{
  "num_hidden_layers": 11,
  "hidden_size": 768,
  "num_attention_heads": 12,
  "num_key_value_heads": 3,
  "head_dim": 64,
  "intermediate_size": 1536,
  "vocab_size": 8192,
  "hidden_act": "swiglu",
  "norm": "rmsnorm",
  "norm_place": "mix",
  "norm_eps": 1e-06,
  "positions": "rope",
  "rope_theta": 10000.0,
  "rope_fraction": 1.0,
  "qk_norm": true,
  "attn_scale": 0.223,
  "bias": "none",
  "tie_word_embeddings": false,
  "parallel_block": false,
  "extras": ["some layers without positions", "some layers without attention", "local attention windows", "value embeddings", "a smear gate", "capped logits"],
  "init": "trunc",
  "init_std_qkv": 0.0184,
  "init_std_o": 0.00393,
  "init_std_up": 0.0184,
  "init_std_down": 0.00393,
  "init_out_by_depth": true,
  "optimizer": "adamw",
  "learning_rate": 0.000457,
  "beta1": 0.9,
  "beta2": 0.99,
  "weight_decay": 0.98,
  "lr_head": 0.00361,
  "warmup_steps": 494,
  "schedule": "wsd",
  "decay_fraction": 0.661,
  "decay_shape": "linear",
  "final_lr_fraction": 0.0,
  "batch_tokens": 131072,
  "max_seq_len": 2048,
  "doc_mask": true,
  "train_tokens": 560700000,
  "max_steps": 4278,
  "dataset": "wikipedia_en"
}
Each number is 50 + 15 x the weight over the matrix's rms, rounded and kept within 0 to 99. Layers, rows and columns count from 0.

# layer 2 MLP down, 768x1536, rms 0.0168, rows 399-424, columns 384-511
62 57 54 33 69 33 62 33 79 50 47 59 78 59 74 69 59 57 61 47 51 47 48 45 64 46 35 56 60 56 51 41 43 30 55 46 52 72 64 44 52 50 47 32 32 53 63 50 38 51 34 29 40 45 36 78 32 19 60 13 67 70 58 56 56 31 40 34 72 57 61 39 69 53 48 57 66 62 47 51 36 78 51 58 79 45 61 68 58 33 55 51 53 51 71 52 70 60 45 20 34 91 64 36 43 46 54 66 57 81 46 51 36 41 38 43 38 45 30 60 47 47 43 33 49 33 54 41
70 41 50 67 56 22 36 38 64 18 31 11 62 60 73 28 52 52 76 48 54 60 45 69 44 56 25 26 51 55 55 74 59 63 24 74 77 35 43 53 30 40 24 44 56 47 40 65 42 65 50 53 42 56 63 60 53 56 08 42 64 47 65 42 54 44 48 66 55 54 73 49 44 30 41 34 82 62 63 30 88 38 63 58 41 23 56 50 38 52 19 58 73 68 56 35 69 36 59 51 48 42 62 45 54 44 43 60 63 64 50 53 48 61 24 44 35 33 92 65 79 37 36 45 30 64 38 28
46 56 37 35 67 35 64 62 60 53 44 46 45 49 44 42 15 69 67 51 51 46 44 42 79 46 39 42 61 33 35 40 44 64 52 71 39 53 57 40 55 48 47 48 69 60 47 40 50 53 37 67 62 51 59 37 57 55 55 16 47 54 46 44 47 38 41 76 51 44 51 50 46 72 49 33 63 41 49 41 49 47 39 87 57 50 55 32 67 35 68 39 39 51 46 51 36 46 58 37 43 56 49 47 89 60 58 27 52 44 73 56 38 45 54 41 49 41 34 67 32 49 57 53 44 45 55 49
65 43 24 67 22 37 64 68 49 72 51 59 33 30 21 23 54 36 59 70 63 54 56 37 54 49 30 54 45 84 22 42 39 47 42 65 27 49 34 62 31 27 33 35 37 46 57 59 59 39 57 60 49 57 49 47 35 53 55 43 64 19 59 36 32 52 70 44 74 48 45 62 51 48 27 48 64 44 42 31 79 54 33 55 41 50 33 40 68 66 33 05 35 77 52 54 42 70 85 84 66 48 72 51 28 38 61 67 15 43 51 69 61 62 48 46 35 74 72 47 73 64 29 67 60 72 53 55
60 65 55 29 33 49 54 33 44 88 46 40 53 35 51 37 72 63 81 99 65 28 29 38 26 54 78 62 66 62 11 55 48 61 55 40 36 69 52 54 40 59 47 49 32 38 66 39 64 37 78 50 48 59 32 53 57 38 66 53 29 55 54 35 33 51 58 40 72 21 21 44 35 44 84 56 61 48 67 32 32 86 48 63 34 56 24 50 34 66 54 51 42 42 52 50 49 46 64 64 14 71 49 34 37 51 74 53 34 44 69 36 63 75 57 59 33 69 72 71 47 63 31 55 66 75 61 37
56 53 68 59 51 47 40 47 57 69 51 44 36 91 54 46 52 60 53 83 36 54 46 50 61 50 53 49 31 60 76 51 32 42 23 51 79 57 38 52 48 66 67 48 63 66 55 59 38 39 39 42 45 44 65 48 55 33 53 60 64 21 69 49 63 66 56 00 53 72 37 58 61 49 66 64 39 47 43 75 72 64 41 75 24 31 53 62 66 33 53 63 28 39 50 28 56 47 65 57 45 64 38 61 41 90 44 63 56 27 61 99 42 51 52 35 63 64 44 82 63 44 34 57 51 30 19 51
92 49 72 54 87 50 74 58 36 55 39 67 39 42 38 62 41 31 61 46 47 47 67 52 46 62 29 58 68 65 31 50 73 33 37 56 54 54 33 49 43 56 25 46 77 17 57 47 52 68 38 49 76 49 42 70 80 31 33 50 49 47 38 71 74 56 45 44 61 43 72 31 47 91 41 30 44 46 40 52 35 65 65 40 24 66 40 57 64 55 57 56 64 53 34 39 43 53 65 52 47 34 49 62 35 37 30 62 38 21 44 01 53 52 52 41 42 14 64 88 75 42 83 47 43 68 58 29
61 11 58 64 39 54 51 59 58 54 47 74 30 38 62 36 58 51 53 55 37 79 58 55 73 58 41 66 50 36 34 61 43 64 31 39 52 50 37 52 28 42 51 65 24 62 54 38 51 56 28 39 55 54 51 47 59 61 58 41 55 28 48 50 26 53 33 54 28 37 43 37 29 35 51 38 61 53 73 53 54 74 63 53 62 59 29 48 40 59 33 50 39 42 54 37 65 80 61 45 68 52 75 55 53 62 27 38 59 52 42 55 65 66 28 57 66 29 50 06 85 28 49 54 51 54 42 54
39 59 49 51 59 28 65 33 70 54 52 38 37 50 48 32 47 49 57 38 63 71 49 79 46 50 22 51 46 36 42 41 37 62 18 47 57 54 67 47 64 51 51 29 47 48 67 73 58 22 36 42 46 42 56 67 68 65 52 36 50 64 70 42 70 43 57 60 91 39 26 25 81 43 44 34 53 87 40 45 54 56 58 48 60 48 24 32 62 38 53 58 10 33 48 55 28 45 49 64 46 48 22 21 51 62 72 39 60 54 78 48 84 61 57 57 41 52 50 55 54 33 36 30 60 20 48 52
32 40 58 50 27 56 47 62 42 62 66 44 42 70 53 52 87 34 46 38 50 61 43 56 42 39 48 39 41 35 46 49 48 23 44 64 38 51 65 59 55 42 56 53 34 54 60 40 44 50 10 57 56 47 32 57 34 51 26 60 41 47 45 36 69 59 11 54 40 82 64 68 62 64 48 49 59 64 57 64 21 46 35 84 73 65 45 29 58 70 74 69 54 33 48 63 65 42 35 66 64 47 69 35 69 79 64 73 33 20 65 40 40 53 43 44 65 39 43 46 67 41 48 30 51 71 50 20
70 54 28 36 19 43 67 45 49 46 31 72 59 74 80 78 53 35 26 62 39 40 46 05 49 32 44 41 33 75 64 53 62 65 60 63 57 41 67 67 25 90 36 51 45 47 25 58 44 62 35 58 33 64 45 57 50 49 59 39 77 51 38 57 30 70 55 73 66 44 87 42 44 62 56 35 54 58 41 26 19 39 55 52 79 55 03 58 43 40 24 66 58 57 41 63 64 64 65 60 28 49 14 55 49 34 19 45 30 67 80 22 36 56 67 54 92 82 70 49 72 23 49 83 30 64 49 05
79 20 44 14 65 56 32 56 75 70 55 67 64 19 49 51 43 36 30 34 61 63 52 32 54 47 36 51 67 43 46 57 56 49 59 49 52 45 78 42 53 30 68 42 31 46 49 66 37 50 62 31 55 48 56 63 62 64 48 16 46 26 65 41 49 51 52 43 51 59 41 52 32 56 29 58 56 23 74 42 88 60 41 53 56 35 60 36 53 38 81 20 56 54 47 43 95 79 19 61 34 74 68 48 36 36 49 70 75 51 70 58 63 41 36 25 29 40 56 75 26 63 59 48 45 64 84 53
51 50 39 58 32 58 70 37 42 42 60 76 77 47 51 62 58 36 56 60 25 26 52 44 41 86 43 56 52 56 44 39 59 60 27 67 39 33 73 63 48 34 62 86 71 60 79 68 55 48 37 72 73 76 94 43 79 66 37 43 70 32 62 45 53 68 32 45 73 35 49 32 35 57 29 32 72 49 28 60 70 49 45 59 23 41 24 50 53 99 68 42 45 66 60 55 38 46 44 43 54 50 40 26 48 64 58 71 30 45 80 66 44 64 48 52 43 46 66 42 63 12 57 33 28 36 28 60
31 42 48 61 35 34 65 41 31 57 59 41 55 58 63 32 51 45 48 71 64 30 63 55 51 74 40 40 50 44 56 44 24 45 32 50 63 40 45 57 47 63 45 33 66 41 50 50 23 59 32 60 62 40 45 51 40 54 26 53 88 62 45 65 43 49 51 49 42 42 64 48 80 01 44 33 66 68 65 38 38 65 37 49 58 64 63 67 45 59 41 38 43 55 33 80 30 58 56 28 41 58 41 72 68 32 45 54 67 49 48 41 32 52 35 49 53 62 49 66 53 65 58 49 70 44 68 57
51 44 57 41 66 40 18 47 24 23 45 51 74 70 41 39 51 87 59 66 44 42 05 35 55 57 62 44 33 47 47 50 66 42 62 39 64 54 61 37 43 37 75 43 29 53 33 55 48 52 59 57 49 36 61 32 57 47 55 49 62 27 29 48 29 59 43 57 20 33 50 51 28 42 55 69 45 75 28 48 24 56 28 63 72 41 57 62 60 46 55 27 56 49 48 60 52 46 43 77 68 56 65 35 42 62 49 42 31 91 27 71 50 70 89 29 14 49 38 63 54 52 79 89 68 25 38 50
39 59 55 50 37 35 48 53 40 56 44 37 71 29 49 52 58 66 59 37 41 38 71 72 41 63 49 46 51 73 36 40 63 93 75 45 10 49 37 55 46 42 57 66 24 59 52 70 41 41 44 35 66 36 43 70 77 72 53 54 61 56 53 75 48 61 59 43 55 51 39 27 41 56 56 44 46 67 57 47 40 67 53 49 65 55 52 49 50 44 52 36 58 52 34 32 72 35 59 56 46 49 45 25 30 62 57 49 51 55 45 36 58 56 49 32 60 42 44 46 74 48 55 43 58 53 26 35
71 59 47 32 44 54 53 33 79 68 49 13 77 57 51 46 51 58 37 28 64 31 82 51 43 50 36 70 54 36 51 49 36 52 42 50 30 29 61 61 61 29 20 22 44 59 46 28 55 62 50 64 49 57 61 51 61 20 55 62 63 41 47 38 34 32 60 60 55 47 25 32 41 35 54 61 44 45 39 51 39 39 41 54 54 32 67 61 65 43 39 57 40 42 39 48 64 64 62 51 60 35 37 42 59 55 60 58 49 59 68 67 46 63 60 57 48 60 40 41 45 37 40 41 50 58 48 54
58 38 39 43 44 65 49 50 80 30 63 49 61 31 47 85 29 68 44 65 56 48 67 63 58 43 73 44 48 59 85 39 27 55 50 44 55 68 30 33 64 53 74 56 59 59 58 62 44 32 40 38 38 63 21 32 44 48 37 45 47 44 47 53 71 41 40 58 59 56 59 18 20 50 38 54 45 66 30 52 39 32 45 75 63 50 41 45 37 64 69 42 78 57 47 52 73 57 56 34 36 48 32 43 59 32 92 23 42 53 49 58 32 59 48 43 56 58 36 58 46 44 71 23 57 24 40 62
60 59 59 21 53 50 44 38 39 30 44 53 64 04 57 43 48 44 41 28 45 47 62 44 62 40 32 46 67 52 30 66 70 52 40 32 42 76 19 81 56 72 19 51 50 38 49 47 57 43 49 56 41 58 47 55 61 68 53 72 47 57 37 55 70 71 50 63 64 44 59 72 54 79 83 63 68 35 23 25 68 79 27 43 76 58 27 33 46 30 48 42 59 45 40 81 60 63 43 68 50 70 28 28 48 47 60 23 36 43 19 41 49 41 58 47 40 17 49 53 60 42 50 63 59 38 68 26
52 50 56 69 61 53 62 33 55 51 37 29 34 80 48 59 69 46 27 38 63 14 50 50 38 44 06 51 81 48 58 84 47 59 41 45 63 96 42 60 25 23 10 62 52 34 57 38 51 68 75 44 81 52 27 44 45 38 60 44 27 44 68 54 73 27 39 26 52 47 53 66 49 29 62 23 77 50 44 62 44 60 52 40 45 43 27 53 51 42 55 57 90 33 42 30 46 27 39 54 85 32 45 43 25 62 36 53 46 58 41 67 61 71 48 61 62 53 46 62 60 19 50 46 66 49 42 59
49 51 43 36 47 63 52 51 60 36 65 32 48 54 72 58 49 22 23 33 31 72 49 62 50 66 86 65 25 52 29 49 55 35 56 55 79 39 64 34 42 35 49 42 47 52 28 50 46 32 59 68 51 33 36 42 62 51 30 59 51 58 67 52 77 25 65 53 58 50 47 43 79 49 60 26 65 73 51 45 68 43 43 81 78 65 08 30 32 55 64 35 68 55 54 73 41 65 56 44 65 37 49 84 55 54 41 31 85 57 41 35 21 44 51 66 44 47 69 30 58 53 40 60 43 49 99 65
30 62 47 66 70 57 41 30 41 50 51 21 46 28 71 48 57 60 57 41 40 41 22 71 57 41 59 42 61 35 26 70 58 50 66 57 24 63 27 72 68 43 51 65 58 48 41 40 40 69 50 35 35 44 68 61 38 56 36 60 43 62 55 46 36 64 61 59 56 49 31 58 56 48 33 80 45 85 45 35 30 67 35 66 43 44 67 58 46 47 53 40 49 35 67 32 15 51 35 44 46 35 50 76 61 47 53 63 30 51 77 30 46 72 28 47 21 34 29 53 58 61 60 40 52 29 42 36
60 27 54 62 34 40 40 33 66 37 66 50 57 21 51 80 50 64 49 40 53 53 38 42 36 49 37 62 33 59 61 37 11 48 66 22 28 24 39 56 85 59 56 39 47 44 67 51 20 45 34 61 60 54 35 62 44 44 35 54 55 57 33 79 59 20 47 41 48 45 47 35 60 49 84 44 71 43 39 45 56 35 42 65 65 22 66 57 38 30 33 83 48 23 39 66 51 63 53 28 64 58 56 83 52 54 21 58 68 62 65 64 49 83 55 56 41 52 34 42 59 67 44 52 34 99 34 33
76 54 59 45 65 42 03 53 21 69 38 55 78 54 60 46 37 53 61 47 59 32 47 60 47 36 61 23 56 73 54 39 35 60 27 53 77 51 53 76 27 20 64 30 39 41 51 61 36 45 67 55 44 50 67 42 51 54 53 57 58 26 26 41 40 61 20 50 37 50 31 62 45 29 40 24 47 46 60 38 36 49 43 49 89 52 59 69 35 35 38 51 29 51 63 57 69 17 41 24 68 46 29 00 45 46 62 65 51 68 43 54 57 42 45 50 31 64 64 42 60 53 54 53 22 54 24 66
47 79 33 64 68 46 47 69 36 61 56 65 54 46 78 50 42 22 43 39 59 31 73 43 50 63 36 38 51 70 60 58 71 41 75 70 63 47 51 41 45 49 47 26 37 36 52 60 44 65 59 62 61 34 39 57 42 56 58 41 38 52 64 61 38 44 42 47 46 37 50 45 27 35 12 36 94 49 58 96 49 48 56 78 53 62 22 40 45 21 47 52 51 68 45 26 58 45 57 61 60 28 66 75 56 44 43 28 45 35 52 51 63 57 90 16 27 87 51 53 44 70 45 47 44 63 48 39
72 52 54 56 55 58 68 18 39 46 79 58 18 49 43 58 52 55 62 15 57 57 39 55 21 38 56 49 33 46 44 47 73 39 67 53 42 48 40 33 64 62 25 48 40 46 51 54 51 40 48 44 42 33 53 71 18 72 79 40 47 55 57 51 41 54 56 46 65 76 51 53 46 53 63 72 46 49 58 51 41 89 40 91 27 40 34 58 56 43 48 72 37 66 46 49 58 35 55 47 34 56 50 37 54 81 55 69 34 46 50 26 56 46 72 42 62 37 53 46 36 58 60 35 38 44 42 55